Weights of a small GPT-style language model, trained from scratch on English Wikipedia: a variant of Muon for these matrices, 7612 steps.
Each number is 500 + 40 x the weight over its row's rms, rounded and kept within 0 to 999. Layers, rows and columns count from 0. Numbers have three digits each. The size before them is the row's rms in percent of the matrix's.

# layer 5 MLP down (transposed), 384x64, rms 0.102, rows 123-229, columns 0-63
091:560444439475512553557470454439506546466599497537465532489530504487485572517526470469446489472432547533523552489459415457487500531563511504481446443477461512446516538514449518537473499477534523
111:524448461571468442530487517481511447481478554468494518449582470569502524543442504489500466498495467515433506606465468463467506495555479511565471543534533550475584506505474516516539557525560466
097:524387496504497479460514523545470496503477546525523425415487452516523453490523540518579501578514490503501494516488507512542449475485582556527462642468518479525535507498512457474512517518528494
093:458564518507485534449533467520535514519435488486524515477526452582519479507548550498434509494449544550510524488511482531556537581457464516499498497459532517433612503556513481497398528501555483
090:560520518487466529480472515506480488589527534486476488546527521546515458528568491548535495513522447449587469588518574481505558462474466487554442520481470499542518543552577510467541460523445553
091:475476515486547428484516530490488438522506568459465487467496501496513550501515613556435518455457486503469467475486453478532493392440530546477492530479430495536568478496527456497535424549512480
098:489506506526578522487486496478494485420440528446521514413531497503510553460453465546458417434503534481504494500499466463509467556563523453526482471515509457518488547523513567524473391525541572
101:448508473519456524537499482499507533473518444479489475557528470557516520465509528621513470548487432444536502506458481506573534516525507462494481525538506462491540515466540581478609556416485520
084:529474576497456525478483574511464531540437532487455434475496484479533518546576506516470571541430541471496432439466499478495506537517570494468503542494477526584494470543542545505502449458429465
100:477530393475544484496534478498573532564420526503493498479420516531494421520506542592515516521511483489441513505531580467517497474468527465556528515536521540481517469478522548442579510536534508
130:472474519449518555483563498483423522531533540477575539486483497470459486475443519549458483495611463503511425456495493507525496492573472516505522508513497517478511438484480447509590506408489578
109:486559524541485502465495486451416476530476473524559414502550505461437430565487578533522462578474511501488561527531506545535499518511511540508508457455489530525543468523504483563433502421504553
100:476538433560437512515454480505482524530526534483454521508356471431488487553454414541458439472514523492483451526458553532565504511466540508530511468570488520512509475462468516508494482474463538
100:460515445468524571447489413516569523572434507444467557480459474588512524505495467504487514527522482450488513474543540528577503556529487520489552495526553528463493514436479569499534558474539478
100:460416417492528568533585510490505489475483476444504496522485511511541431494492471513540495575491464439521549460499537508483485463521483508515487555464555435540502579544534510523496487535615475
085:522570483536552482518418556503530512449538447526437507598481535462474579494491487525545529489484504559471508536431563431530533523511536519486522531599493450467457482458485472511499488455493486
095:476519409537510500517466527461525509499454490537518515521520534537567451553481512415547491495448513510469483601518503513437545507520460571487597537435541470476502519421522558505508536521534482
099:501533462522496496500546481566471472475447604473486439431488528475517536466475427489483534531544512427485502474542554539595465523468461570528544486528547529510460477494562517491566545532496533
090:484498482516543465510504541486476520520502444517476535502576480459523480547437515454566525552448532444528535465460544517493602383540527547526492502521510482503454483541472439554523452515570533
083:510465543538471456532503503520465532577501456497484519402471469485496532498505555448482449479520568490391569563460497495518422469475472462476543517434484490511490520476570509510458524556564484
105:528484475491556460484410473475478441439555543506511548545467523561501520528440480462476495501434539525487467449575427497428516503549493516550496443496570511453461492469552495524533460526549552
107:599574478579544499469537503466431492539452547449473530485508457529507567457511534471524519467523420458529484568536475480506466426480537477570470494486461473490453493484450480567492455478490500
094:432565475514504493516531488542484506513503513510533485504492462579557492509431491523508473518456465524466551495504511530557511539422504551585495486503436419517467537537491572562548545393493476
118:533561501477503551532552457544542402547515499469426610514478520536499503426545520485572473451548487531455496484502563493521584484513531499494498493475461513514512461489494497556481574549534509
101:509493453468556440500557489475544481533425402506503471487500505522566470577444538482467475505452483555512485513576507485477516531446499475541489491473560551532549496541516463456578475589517485
107:533517470487506483428436467502506476500442463559477446589424499540482530539521549428530426496502534464482526506455438479532564557485533561485517514496444498429517517485544501512488475467433557
100:465526484487561375558543472464418443527523460531564453490534611516506470510488529557477502471491558522521519512533488473475459523503515555513481523496567521514503550517469530490555574522497493
127:537464482487499515507535576489431541534474443498508494492536573504566492537485495584562458547504469468542495574609488436492520442478496522573457532502539469545506461501452467516563491485486514
077:519541464428506478550512527483486515474558467534491495541531443539506475561470494610561499463492474448477492559539440502561516500469475462428523423492489457562485527510470443462500490483456418
104:552514536499547570490556550513478495534497461491447518624483518479470533505500484538510557521483548515520487522439576492527548490431559453530520419554542526523504513543561486504570546501466502
116:548496571493476505490559539510507509461468525506524505527446479418537580492503431551486511528446478481416513480504497459520494520485596405574512524546447532502463508519474435541487493539546466
104:518475505509489528464469498539437465560436548456490464504526497564525439519458508518536462506515515502481477566467518603496420490492483434528477438479388478466570508522500443523509528546462461
092:582501451433454574510515433483370470592505506530442512532500535488495525516474535505502494525487472463457481534467509461486574443537473518488478489483535507433516523496552482557530490547495550
076:456426473485603496515439522460547519499522498455527482467587559502521512499571478521469480452542462475544540412444472424564458443525518517464517497493517534484557501502437538498499486500464494
118:510428501478466520511557509550464522526540522569434463515406431534514511431465465475487502457427534507429495489503431531454455490494515458566501530533505455497472473427544505455486452451535508
106:516457461451421475488539443529520532547490565603509556493476455468466551430502479476476485515536455523496510532382500492529502522537504500489449556519555484485493452441538475495553450465532529
111:577538576477566466529473521450542467492457450436518486416513507423470490455481538508508558433554483544494487521500501511494490546440493495471519554515506541547553501482441473421486466530564471
099:550478536484393459574493558521524482538514446524518511512496538474501481472507452476488530520543594506446548540486506503533481487534447424446513534501574563573461516544545499508532480429485517
091:499503556575507503452509476542499492427470493519489529564450540467470452535576505494493530456464535485497557509504519482514498445463495527435537473533420378475550521520426558488454543475503484
097:517435522535511497568527474486525513547485435557483451545597506449506505487499496497436493467408423462500471535556493557462537541559462525475476503441519544548526541551547462451506478487505462
090:420437498485513478530505474543572489516512559525428513530454576464459445507519522436500558493526593441525515511483535507499566502453459520473543458501527506481525538459495604553471488500529520
103:529427520434561518499417486507491438562532460509532515527486476490433503423522537442508442493553487479561465513454514501469542453443520530540578542484556524540461437452550503485498494510502458
123:528480453495500474535461445546526510465560519502502510471545475484449450454465556444446523473517488500498531567471523424456503477572485524508506480476555473519599520464499591423523580525459509
099:506557584445450537521486472522485536438488483549528553506458484510492520512533427455533482484481585541509508496553475504506408430552478496441443458526436505450486492486455445541536465535503453
085:511504523503460561460518530490526513455514554465489507494503494563473477483587557395549444511423530490549478501514513496522502492555500552455544494442563502498496469475409513529443482463430433
078:536463464572501560466518440452491454478503476459542577543535531442438537509504526490467513462464549481518431529467518459504523500500469544551421542501487499498530531532514465574481549482605454
115:519557458451445436527373483503502490493448477502433508498484498425456552491520441484495495527515455508487451548518536496517494483467456529536464553464496499575503466480507443465613471490489535
098:435511564513537563452577490469452526566512572521497523475454502486464506569464558559511472549486580603508470518493465514497424539520510510454448466512492504496506503489489530460455559466503536
120:501548418477488468481520529549475419572431559553464471522524501457515525528486494419507440506516502573462472510443499524468515541523515455533492550536487546539487494527544418506554485474507586
104:552510462530511482551529515466427533472539555472467550490464494529491544471518510463475503487440500424583489553400529457458525480506451529490443513528470473529550533481469615542510500470484550
109:498424450437479491543551533464468550585487536435479537543461471509454502529515533511514441500449491506595469449486522524538486502546470514496465543552467465597510527502488505462549432449520530
120:484521481507585437524521458436492462464547534500612533452470502527434413493501476475464492490504524494490478521492476456484495554528459492412559470472555536525536495514515502458408495483484565
131:451550470602503475534520444411475512523411542490434519530571524481473479549497497432496417520558436540518531510485495502448505480549482525441577474480499466475513478509470485497511508486465542
088:550501500505563550557486494511552545495589481426573441481533441516499529532509506541472520449476538515468508446468515553515514585496499558438555522521525592511516453576475503491491528508481467
081:488491508521564470496561466497479613529459496489451522539502517458496485544485490564545554463469570498465470531563489468454488494555441502549594507531429505536478508470561547442500542494500547
124:456498519546506520425483473533500472493538525509471436564435533436442516473492506499442516464543467495499532536451528473487547493530532521509449461594471467481524511482408483509535406470478593
106:502522440441462441509510426527502498490531527495541538514541468550513511527474500556491583561503448481486514531514497518480476520467484504541572464580402594501506522494456477510588477535477438
095:527441448449476558527532560536552521517525494534464546519474588487515540527506384522528507556524492510561467483456527505511413496468510496459429514475487509444472576517480455505542450461492470
091:465548484491552465500543484406442565454520481467527509493562547444500517530508544541528517489425469486504485552589489526517515492463480574555525429588472471517497534491428449505486532527494500
100:493439478552432476446557535485535604475483483536443468540520459519467537522486578461564490457542489528462569496524492500512582515490493455504510548537510524540509492473529576562509492470434535
108:548572450436565527558506509498529540496574512550516450480536444569444542512491559488564492515511495470519497556582501513536517477434433419501470435521468531502464499479522514497455480541482482
103:552530554465608463521434519464535520519495579514571524495446479489412516489470488442520481406504442483428555437479502506460460501521489483487548435489498515481493482495529486494493537434491488
111:464494524545495453545543513453526465525478494552543475485512465516446509514505481507481513476557426506481534542467520574477513505483483497379436592511428526518423464476437527538547515528436515
111:562503494589510454517463476564471489581506514471482455517448528456465449477459585561476501560527473483431488541498487480480505499522493564450519553507498476423513458486443543502565500429466512
089:499525553508523564534472518535499486413575512481524465520477460478471544504491494530518523497534468569558570405479464431583422515485500468450495456515478421442480479555474495462498534485493517
097:587474490477523506499511459422487505517459515507542547469450455485590506502602551519490511531515452522486486593458521449515432498512483532487483550486512567465506510574518462503547521572455532
097:510442501537461493501536486551520420529534465488468488532547521504493517518441520520510544539565535504457479464519433486484579483488501540406426455564482481518529542525526561586516495477525588
077:448479574541509502453435483484510493454398539498489509528523502479432546465499560451465480497490506457506462471546471510525544505541544570605453453466549504472503500407484545521525469544496510
098:462496499456478459491521492469521549472531552445516482490470509462448545467520416509497477536481494490508546452548481527568488480593509477545441450423459447480405509555485486414510484449457508
101:484538529538535624494521478477509468443518459519501600459536419479548514509494531622451516513512451450557510550506555478499530489534520498461521484563518463452505515481537513494510531461483517
071:467480525546465550524651526501438452507505490529492466505520557499532473460460508433584565477467510481479503561562436520509430444485503488464536484503535514511504498464539489521525498539502567
116:500462553449565545443520498462486528482506559496492464513479454415444529515541420522480525561528457561453479440479542430521524517491566496441474521503442525558448512485507445514478541449498543
116:423422548479486429528526521496414518487516480506573502563432530505473479530503425495515474490445495438529516506522505485453500527510502529493575460507546488547445481516500457558496424417547499
093:484508481545528556478495433514500532519525474487497461443514456504443495539504468493504572507508585501492463430450555453489404472562477543516451529479435492435473461447500534496587453458543494
100:537487513468485457510488519503483486538540521463485522500537552553522446539504564546540441500438541533578551510501443548469506433546485560552492477493579444467529520533529533466426488495488398
093:449547503483543489477450463524512536572489460474473463519488451465474523534522402574537526466443515513546457438444517530463417528453567483489468523488467514490441502513537547503588529498547529
094:524434529410447509511511516486527584480466501511487494462557471557539587525478442532561488543465495468491485561486563502461465485522531454497533559502493520370475500497510556465521492522532509
098:547430480524469510458454520567553517450455430536479487432472430529502488535535495539408506435513535506429501487450509473530494455486480473498549537497410476449458551453449486540486531485481512
106:514447501419530553517506521529571550532553432494464462496508464543521492499534552546588522522479479496546488472482456499569507555582476487442545504553532478444527496478489469418481489440449497
068:561494551528493457481556490519561462530501571535556550484511569480569440481587501494552480541509574490478448527427483529495540496506478509560471507469517487465497545493529498579439558533546507
113:486547518447553483527453510476482495525548577544543451466469499451491513493505438519442587452430550550512531547478543482536461558493532488454470421547514511530429467573516498461497494486475451
091:455516556468430523416436485486528515496478466582475544484546442468512471520493524505464492533475517560502450445523449505415485468429492543482483546533530529501538412461536496531534534425477486
096:604534483496477524540530486588524482511457567440481474543477520463515549538547516464521548483496551513492465495523480486499513475505478419460498550538469529484548535540629470477466498443456464
084:517569450449543521518478478537584483461481564507474537538571476552491555438479510558451491463541497536539466497525491509490504437439482529476423511486407517554423465492522471482484488474491558
102:471478574544507526467463537482480582549479467457505518643492492446548525445539482507501534518496472537501478520595512550535524487459465477482508447595458527486547485464489484488523503458534491
114:505487495498600526446451434413497481493458523493486506454469501564508456514569578587452493526498473495520470538450500537539514546537504518474479502449470573478471455568480510561560500478520532
082:519514516473479521518536488549530470456477573515601461422501512533526559461508487576503431546473449458523449536486549550508497524546512489502531594529517540453465493547446454496531475464468438
126:511528516569477477525526467508441469518509460492520509446518549532532500445469496478549496619491462537467555512527476520510440447480493431512500594377548540559519505521498496461484491526543507
103:501447493483444452426483499577519498537512477468438476515505472560500528495467520527507417496569558526456466472418554522509509530484537489554430518512458449444488495539517511491440530397468518
096:461441422521484502483468477474487533520532444518470490493527538431472482502401585538459503462469539437510493575457526545429516442509428499500441460497467511515502510431502552482566476525500525
102:461508479450518487440488477480411440484508466520531469504531501505459544614491454565456509482484558471517464503519556489478495497408486506572445507524502553532457523548565471541482488575539482
101:545543477542466482520555446475532518431479474489538483531464473538528477450516588475424510517463479563413457501577475461481535523539471532467421492497535455521492462469467475489414537489451484
087:553457566479511468514470531549455477493505514446418557549468485528487537527533458499478495511495551531564420425452507479498497558482473460592455548504435516501463485436490554463511503514518572
107:479412474514550479507481525479533446595541479449540455522490450452530510503464471460475500491440479514467494541477474416527451555539472547501469484492558551478490565477529482468430477478596472
096:447555447491506509528447498475546483506519446512530529493458532535539508419496429419478503498514505500492510533483535424509419503433493458477570458601577477489502482527506491503500527450586502
113:527569509506470427595460442524459437501531499514520556496482484533557482461475496497521549444508588541522428546553512456480527491481501493469524534478499500578444564489478509446533533571466506
094:572434469482489533488527516466562531523466511457511479458505488548458520521524561565500495573539510463433473504402510561475482514515480506453567502416564507555539499498503463503494572552534458
095:464551579425477553442450512553475500501472444539467512506441533504470482483492479548468530448500527471584499411454536438488471486463563522510552467501428486502518503499509515536558498454497421
097:560568492540417495563530547509467544448487434525414516502521481541516509478497451487507505520537507483493508497507506442466472544474606517505563501513516490493466530461570449564489517521410443
076:514578458499458495491486528534513531534490476495506526488411553530459515500469566526523545476488483448470502516562474515544394470427485473540521465546592446501483567500451481473433512485456451
112:515487543521508496501497559503458556510525453546551424495480370487624528485452550452507494504475533457490537554538468507419500518434463451488527556518485499504460462491491490453497486513498479
099:571439460469507467499426514548490551500511473517475499474453588527453491611514563531551528559508534496536511554489509501533527562538452464427512431486506508502491502486444468456552501540506455
104:514497505462520469523493498414464460539496545511475445540457509520447600530485508537500457518480528496502460513561523443468561465462539406473493433533561558503552433488508486487503410504459474
091:549453454483535506508448536461583541523481396544552524486543413548508442487523518502479458520518504429483536564453494522519525557547504413422539487528555513511467497489477499514521528490480479
098:485494498543470531426504474427600488466543435547491556475490446506450452467517445501499541478540475482413536515519540443472523490481521533533489495556469463444544531496493494568549488532491590
070:502537452471466529538455571483526506502503493481510502547465440442544432458522490486520477454556395557486538480472488475490468512547431481487541548502511498440552601494435547447480541487467484
114:578512466512481511512495540535476528475542524470558494542490480483531535454453530426473489467478437487519535551439489564488523506517469463591578450539430509447492436434500481465472531542487572
# layer 5 MLP up, 384x64, rms 0.102, rows 124-230, columns 0-63
101:496491523477548469496536462532448543449523481523564529505557499501464530410404474515500515507537472508452477537472498492593485495569477487594552532527408505456456529506460539480506519511436486
095:496537454539474503499491462432500480515515539512518548358483511466517505495503544446575561551538507482488500508452507484442483497497472466473451496421512541568515473419508536452465563562497505
070:528468444542526477547486556487467465471558532515456492451522506456513506504510485512559467566495471467489560496461480537471454391588493486526487518511557555535431523475465525551612486518507512
080:516482528567477484472547448543563523541506468560497549455508482449498494502492458424553527530477518529574492510474414517508439544432540545487503533466421512573483475503495490461460526472529413
100:574541577515477519502462526472472506576561462478552475532558518514473454497468482498523472526493481523483507574565451529527534531488480528580508424535474475464411563471568548495484504534492554
102:453526449509498508543481408542517505415497540456541568497517480492503510471507496490454484433488487461513502567483537499534566533507530519461550576455530454518450552462531487528482425610507496
095:574534543529493384510511554471508522433467522489510502460564522446469459537518543459494529476499566551530463497514546556447485475482457489528523560529472459508476533466515519480483580465468408
085:491559440507534445526510463438506534511513428519537550569543495550491477527510502488527443475555439499524539550589493559473508443479436511527551454512525511427557507473450480473559512538546520
095:525500550417492496510458457527427479427522470527559522474544539486470553405494460497540496436497529489558439468519413529468437425559463435478454491487464492504477466517540474500491490501498484
122:520510472458469496495576501489451489477559548447539592441444491522488502443473515569405474530568442490566506440529497500504488528505481559488500524554544501432495502460513499510532524423534531
096:528430515446536518508492499465491490491519503509549494411556477509524450425537451491525552521500507532531500451490439411458580499503449455467497474463487524463427560489515511440542564484425519
094:519487546557548531398484508530466460542527525457509480442537460483480515557478458454477468525558534505548500446514551496513538562492447518410526485527586485432490504524476588541509499462529474
098:521490490532496493551563555462503484485468518476482487483489523449493557416522580556565511534520485527520489428538412555457480453518493457522418442481483518532398478560511476515519515545470499
092:588564484464497495417505480543495500454537513479464502516541464508434566486518551526507475479522551545494471499557464460555516517485473479453505513505447558457518392511554508491461532489402548
090:487451394480490523487492477518481544506430521590481468441545514497479421520539452466505510494529504498516570513527432541515535445484504472503528595434545497543460539483460440478456533480540478
106:500489539497554451521525462513516532445554537460568523477509450499475548406482477522383493478521502515502510565425488530512489555551530468497508477549437497488509479534517529559558457449429536
106:477478510572462533452447496550462480567537492539503492448507507490516481530471537488494484559527448464571522480460550478509568449498472605532460509547544499427546550524420519500506501467572469
100:508525492548483586494539487509493492445496602401527469464529559550477532432552467511541499454538447534562454495533510563496436497491518557490485505436492496449544484541491472468490532491492435
096:440469533495410426512499573519512486484466540548460599467508536523566527556504542446525437507458505491477520439438518489560550463563491463540511495460484441515487531526449496540507486505500549
096:488559497496504518529552512560585495513453502553492529540409539548437523490465482432491512487472498500510487529506438488488524567423449581601461481527480485531449495517484568551529494493524509
100:522501499525530482472490477440490501484491480532461560495499511517463545488552518467538449502554462419576439599470514526515507523507424474525463453523530473511462581526520446527488475483620457
087:543496499542520523455605520502469475497516499511477502476553471423466472554506576457574485436508509472479478429554494463547562442456498511448496483539547534513524510491468436557467511452527429
116:411575552474563454464564440527540464491527492465457587544478569483501471456581513462512511443535466495472490470455504545531525470542455525470502469529465506514480413501481489541453485530510518
102:511592429475479505531503500482512518471578523476482544467532486536502548449472446529464541451546558498531562530466488528526492418490415528544452457558515464443502511494480530503526558438449548
108:522506401543402537514467462551457487451451542512499563505471517473493474451503470553531450478530476485519451516432403495521506523519472405563521485430508504537483502478481458499475496456503551
111:526526572528425486414478505492485451563479526587461497530544529424448415543524455524517579528565492489475573459520498534491552517481532560485485510508547498463528504481502524490466500563510500
105:468496468528486520523569530451492518504498423565546532450478519428516490513522481498586471543511478423529487565571543515459549493440435480477484485478518451523470534500451436468534449497585499
088:429492488543596576441487511497520544530496530519475502453478521411474488448472478509452511491546467515501546472494540452451484571434545558449509544524501448479468565490481540491458529464472570
112:528478495571424549534480482472431450461545420467506543482533493507427505505483516594502447575517472553510527454512486552440506497498456533455463435566495539509539498514449494497461481469544469
106:502521550519464466509539528528494484488519458472565469513484523429425478495537501510478438547584519451468484493527532487538492496479523466442451374522486468505474513543425451438549453484486572
093:518491576519469424535513571548396481496543485528466501475520489467492463486461517473540522476428502516521554451538466440566580506506516568497510537491464436524423490546510559521523503483532460
103:551509491551531530517495547468470607505496519528516508500511482459429475479449557516479479527483441440583478498545480527447492537455509538547419501422489523509426535514558509520517535564563480
091:534501563528436462475533506462389434563517531560503498452485506529502470538485580514528504536497556557518508519566455507426550560459471505559436552542523527484459461486502480488538481519490516
100:480426560501531497463464525584506513504595534468516484431433502449423488487555522478502494507455571466502459508485537506447558480475534535438500455543523516510422438504512571492539524487506503
104:545471475504523481578506543522477544530437524473537537462471505534479508504527428466501471477496414477530512547533499525479454585553472488568459494520462518523449553574518553538569504403485520
103:545494581479473469523549456489508533445540440511452557529510516466411509475503537495482490450524498492451395503556522566492479463453542534523497541603509569489503510477472479443523463548513505
088:520467483529539567414455478540422484504522531537527444465517470496507468514492452457519539524518504477553440488509471504449561570552548601527553486471445492526495512503581443490475467541478457
097:547460499489428538491503444462538488517538523536487522493508518433488608544511499475465498524475463534552481478522560510402592503569477460520465531563465500490520502419525421501514514481459515
094:528529404507527448492532438474474475467492562425491547444473436515526507523557484457590465475575511525548474460517464440528498508513505545512499527528526422462466455545492521439500546491550504
106:479544430508525535497582536503404472500521467474503515475466492541475510538490502557515528533502496550542507560553503504447513452506501530523453489519378488586500428579536471467482529505457462
102:539513512549459462563492501505496544443525498471538554534581564507507559495549426575556494455530520470562484489550519443505540488491533489504509549506546436529553525582550518475469427519509517
126:496491566522472466453489488548396419460507539455541517502553514523427491453480518471435525497534535544429530462422543511442515497522507476529526545477424548515543525514517494498521486588493503
100:447476405487519511476508538550488496604486510485467487522516493497468466501494472522445459528502426494480453495483566483569569569473506544484577558546485548549474496566504540432489507544470536
088:452509473545506430497497500568490437408501479469540538542541445373498454490499448524517475484590477516484492547500501497490439507439482490519523466499459548487500459509505587503464472563508516
083:492528386579530505505496504430499540491486572465591494475519535465463560490454499545524466472541543569546461485479504519452511478540500526450551516471436501479497508556484506477427514433499543
116:496449505536478485516541436430437468548547494493480470507558517432508578496512504476530521467505536471579487507509463496499524457539469561491454508595526441464466490510533578584466521494572476
102:458551510473489546449528452435515527523500530474497485438560537491515490567515414458511493442480530524443514452564527474512540469431470472493520454527484488463428506568549501534450520483506607
120:497546544564455467496545453478433490484538507488451559498479486419482491451522453500434531494554516514494421570469563475522542477494468526587571455520492580516487513479528504526462466552474462
100:464503439502477489503548509474489548546487546460465505471558595481527558451534442476438493456468613456494481495518517515520478458481522558501523516465414519544530492559476555504458424514490539
105:433528539517473540510533462488523499509476477509471564491574563495537510535461399415559512478473476491510421550518457501522470435468449465522574503513555510546490431548562508490520485476538490
120:509495448476424476541544475404474486442583522508515499463531466484463559443530501482477391486466426446550500512533444502549493476533549470474499486520469534569479538496471518512534502433522482
132:513576444567444466497542456481534545608426533467482518524526482488477464511550449469481460556558569465445478500547563538497534552503545522481587545467506520507473498522503514510510508512466531
090:443487476488528453457534578505516464561458565547480532467493539475507524457505410481553498576543531473542488527559480423478509486460478474530530536544540506396527510484544466489486468471537561
088:488531472512532483487525479468474498525458547452511635488512474429481454524526509515519517600572546491525530601516483469444520511497502470467507484507457518498434525483499440534542478495560427
118:467492533516534463429497470451511538492481561516447480472535453543438467418606543533495490576542530498495499513551460516521506476482558538509501472454438508521498518466491551503418459506482590
110:432529536504480444539473523388543494416445531516510532420482462500505491469599501498460475535506519483519503520438491514522546510508535493482419504460473459503556484525422503510507546417491504
100:466487520489542455434509405440452521497542470576464459484550466544531478542517548485516516521496540460519534466530444532540607518545471536506559482505454573488522468442512507520433547512512516
090:441506489498553496531486564479478596482467558501519499514552559472476432521518539473510479530519496475400487522497434580444499479536496591430496492505501589467495522447532516526464474500463517
096:476544500470479517549540465481513618451501402547466578475504511515506492570410498496530480489517494474599473529552525538522511547494480473482520516496509490493452440496554481443462486464455543
111:442506436470442519485430537453564539491489528511469544478527482566456500557555510448464471508501498459461486445376525538539493487502467540486555507511425496497519542530458547565523506474452477
105:537442489561429501504539500463506522457569479520526529463558471519447541536533445519556416527533464551461454504520539470503469591485500478558516494530508529527497563524457443498545539427484554
111:464566578486379441493526476439479525511482468585479519513527537464478538519504481520517457509458503479446425502463529523525520459511457500461401551457489547529503467484455483508573513520468512
099:565484516507445469484472505462424489518532466547451521473517509538424554412542443492476478557504457499472515443502426520553413479481411495472456504563484490427524507474508501502513543509464530
092:472395510462487483473506495530596566561483489509473525520532507491467499423541465501501458591467458422533463504479450448491504464526474522473534485498464447574484527400516533522487498520517474
103:390463570536482495476548494439510514467521432520528526494464503434461515449600475431479405518490493479487368485448490484470471478506533503514480517504503520515532480522475515490518515523528534
106:514421407482526543494464462469465472489414448524478514469551535455476520512506525428497422515491504482566493592553483483544504458499514468563507433512480560447486495541434505524544496471516497
089:509456380520510445469539472470482535485579511475459509513491453534462431539519498506530427499534501562496546468546535535468492450469463536494467512545456499488493518502568506466443606467509449
112:540411483514539552494488503491460486519522571530440527515433555455490446434581478546467495527527476494516533499497488482471505486531432501460547543526520495420566511486489476569499569439454554
089:545436548531452448490474527456509497486504471567482527478553460533512446472432463503504465448559446514452509424503517555453486475529467463526486476491529476475500530473425465427516571541410468
087:433486489514535481469448479460525477469507565533470537496563484448480489481423605510580508542535449455449503521467511564496504424519445542448487512498538451483519544435438473468500542472482496
104:420532497518548575513489512447506547463521440542498546481594520523471458514540469582536464488513504519422478460483551571475479488438449506492437536537458543490458505497500470524480536563442490
111:481476514547514487498466476538472484440538515466504515533506494490439533433515490564535485417524477440569511491437527492417477479418476533501515566506482498485440472429542588488511565462515562
097:456440539561505494557536490478543522508483437567514511531490540463481526467502548555490424500569551569502469507521447496498485438532466506467504484468456575535538455482514488611493450547484451
102:497505565494536564499456501479524461409465451495542474469525477442510570436479422446473493478512435502480451527525506468543490571469497464457487550562452553516500467480537541503490496553518590
092:539479528483581478480501539453559458446508520473483572542474576482492521520509444514556438467562528497553518483528435561460520530501518508489592465555474479488536519473505456514451492449493406
101:522490579525528477499476475524524463478471522499533460515524458480532419443449489504466536469484533562492559422523387516528525466479437546471444502473453522543475505490502550613463496494489533
105:519495527514517509514544506543527504452465507505524554497476531510486504484428552536377474465504542422590455529518449523513546474582590430481512483499486509514471486584527471498486482491435504
097:497541510498473569487498429488528520474481488484474504488465534443526495482569476531485482455592510531484569467513475398602538471485434508516488417482491472528510455499448509544534571566489491
071:455485505501552513498438429505521538520524516514511531473573592543480403482526505518482516450505425460547502437564465500540551591490455510483467456448551549524509461468481520547486517464486479
114:478563543551475543501577578561478510527482536533504479448484484517430490436547522484476540509520523482512535481539500614467517496545526560557492481500515415548476508540547542439469449518517497
097:523563555486447507537517535572557509477520568471574487427494526486466470483480554499422517468525532548525503571536452511508496412419451515482545442487521525523459511524494438506548531502540496
096:492529488493524455485502524416565520534426472478427555491522463462473544533508487427524470592512474510530572540544509515416517470467459515551535529460470461498461473462415523510489475492564488
099:495447463527439503454458552550560505551506534482468534471489489471477498433504481458449577524518395514473548473467582496441550540443526540542526548449513489494466486487443486542534473459459478
104:511457458514431436514517544573586492468535474525501451483564510448521529509496491512520539516506482413537469517545472433520524520538498524534475545553429408509505487519455535545541498511519589
099:551505530491518594504565459548581504487521474457461552531483538459456550472509401437451481520491500532485452527538447520539497475506477521506439502474537424421525536493533474499422474502496516
087:467501395453494513515481516559506491444475466531473522498508551470477491492468449456486534483530431516540565450503427472414484459480466512497467451557518480480459535537512499452537462542528616
110:549543458543493473504519476564509540515490541467469482527519467506441486522432468496581524447521588442456464477531463476506536517475464591470490483537456480503568500453458574452434567481477500
113:511546487539497491559497417500531429494481509464506565602429500561495468494552435533463466481531457537461515502516442557531523494458417478478500541539480446460473469495497501577492498450455515
104:558517509504551456472465463518419468489476600430551507445547498530460579451485471486473460490542451467552494499440494464503508531499531445534520548558476495477490435527525492577506463489570496
094:507503429502446489463508524446468543503520477513470487458478494426421464488535461501535530492441531498465470484426444541433500527566489549501482475424459486457465515523442521478531526437417573
104:487428452537545445459485439516478497460470530462465524526519493457490487486498513489523489473610504484493552493501455477531477505523570534413638532460477512532476522577532541483506528521547497
094:498501437533469439543511501451562512494457471461553478529537479501441432461485579485540480533497461504459589510519524516526500461452411500493474438485453486604514433470487470488507530485505440
106:470582495457490479454528496452491479487507433497520578593514491507454465499490521456407411473501527569486489542512500494476578462476460468462524508445490497556506528446525543471454459561475522
080:562505515478534542542543479468466505447450528473514490563461494490446513518531534554506495552524459512531434485519477449467560434470480499570457527499397565453529560424520483522518490485469573
102:478450397452505464414473530499509509564483456586506487465489449539419530510506529464486481483491533501497450450528547544545565499471505514449561527483482497570457538548516501499553449560518497
103:606495536490539516424561522550480517390536563479533538471519536539463523523448470504430489503492512572500449521452492470496504546504476496562476432512438529495558538529478493489439502523485519
092:551533474534520521512488479474551556381457521506480539447478509472560498539506488485600477423524474529487480544523448548421516522450490463490481532509506495457543546450430452524435514475492490
105:456474496484583563510474450433438448451567499477550561482501527500486481537428498519501532537498534450502526457559446531473462529442483551478494492523508409543489490457464534439473551488444474
088:441557537557585517466475533471510426495440535522490509577524476483408484527509451483510473530530433517492528462496562475555523442482504536541444411524439491513481510477557474546466486504499526
103:545472581535542451520521487459489523406510513460456546444512527507463564496466500562507487439554506453447504488472503463557451479479494532532497562532494529544458526545489483475405486426562517
101:488494566576488499482507506458514545498486523451492487490557514480506550470467456465416527435469562453503504491422441459554527512484546547542565472507464471510558437526524536591475553530457518
106:485453465479538439546516521431487516464491451520508475471577490406504467517500558399503540544496491450533465544545460518490494468459428554570511493434509457495467504538529518490501499584546511
102:539546501537529545503492510580483552543554559422473530481526556531481465550458522488504454533492451532483414408484536523513489529481503546517432505472456389469535551503533522492499527462505514
100:463478513482544411469538528509516537449521574578490510421545485463534462522491400465550564456521479453433551509482480499476492463455552526480535480442454461511523470510452493476464486512464552
079:529477501569601419487550490485455484478519513547509511510515545481428523466509588554506507411454545495542515475544487503462503556518529466481431469442421577526469496507483515501517510483465530
107:466495459454498452453494461466486518521482543551505528510433512525461512478531482448554433497517590547463533558492540462521544564524469493509528516547427434499469507403548518523460519588471503
095:452444496535443468473419475514466504568523525560537478448483461488429464514456536537519505564538510459504483481470549540447524542371469540464513564479529443508484514464457487536517494526531481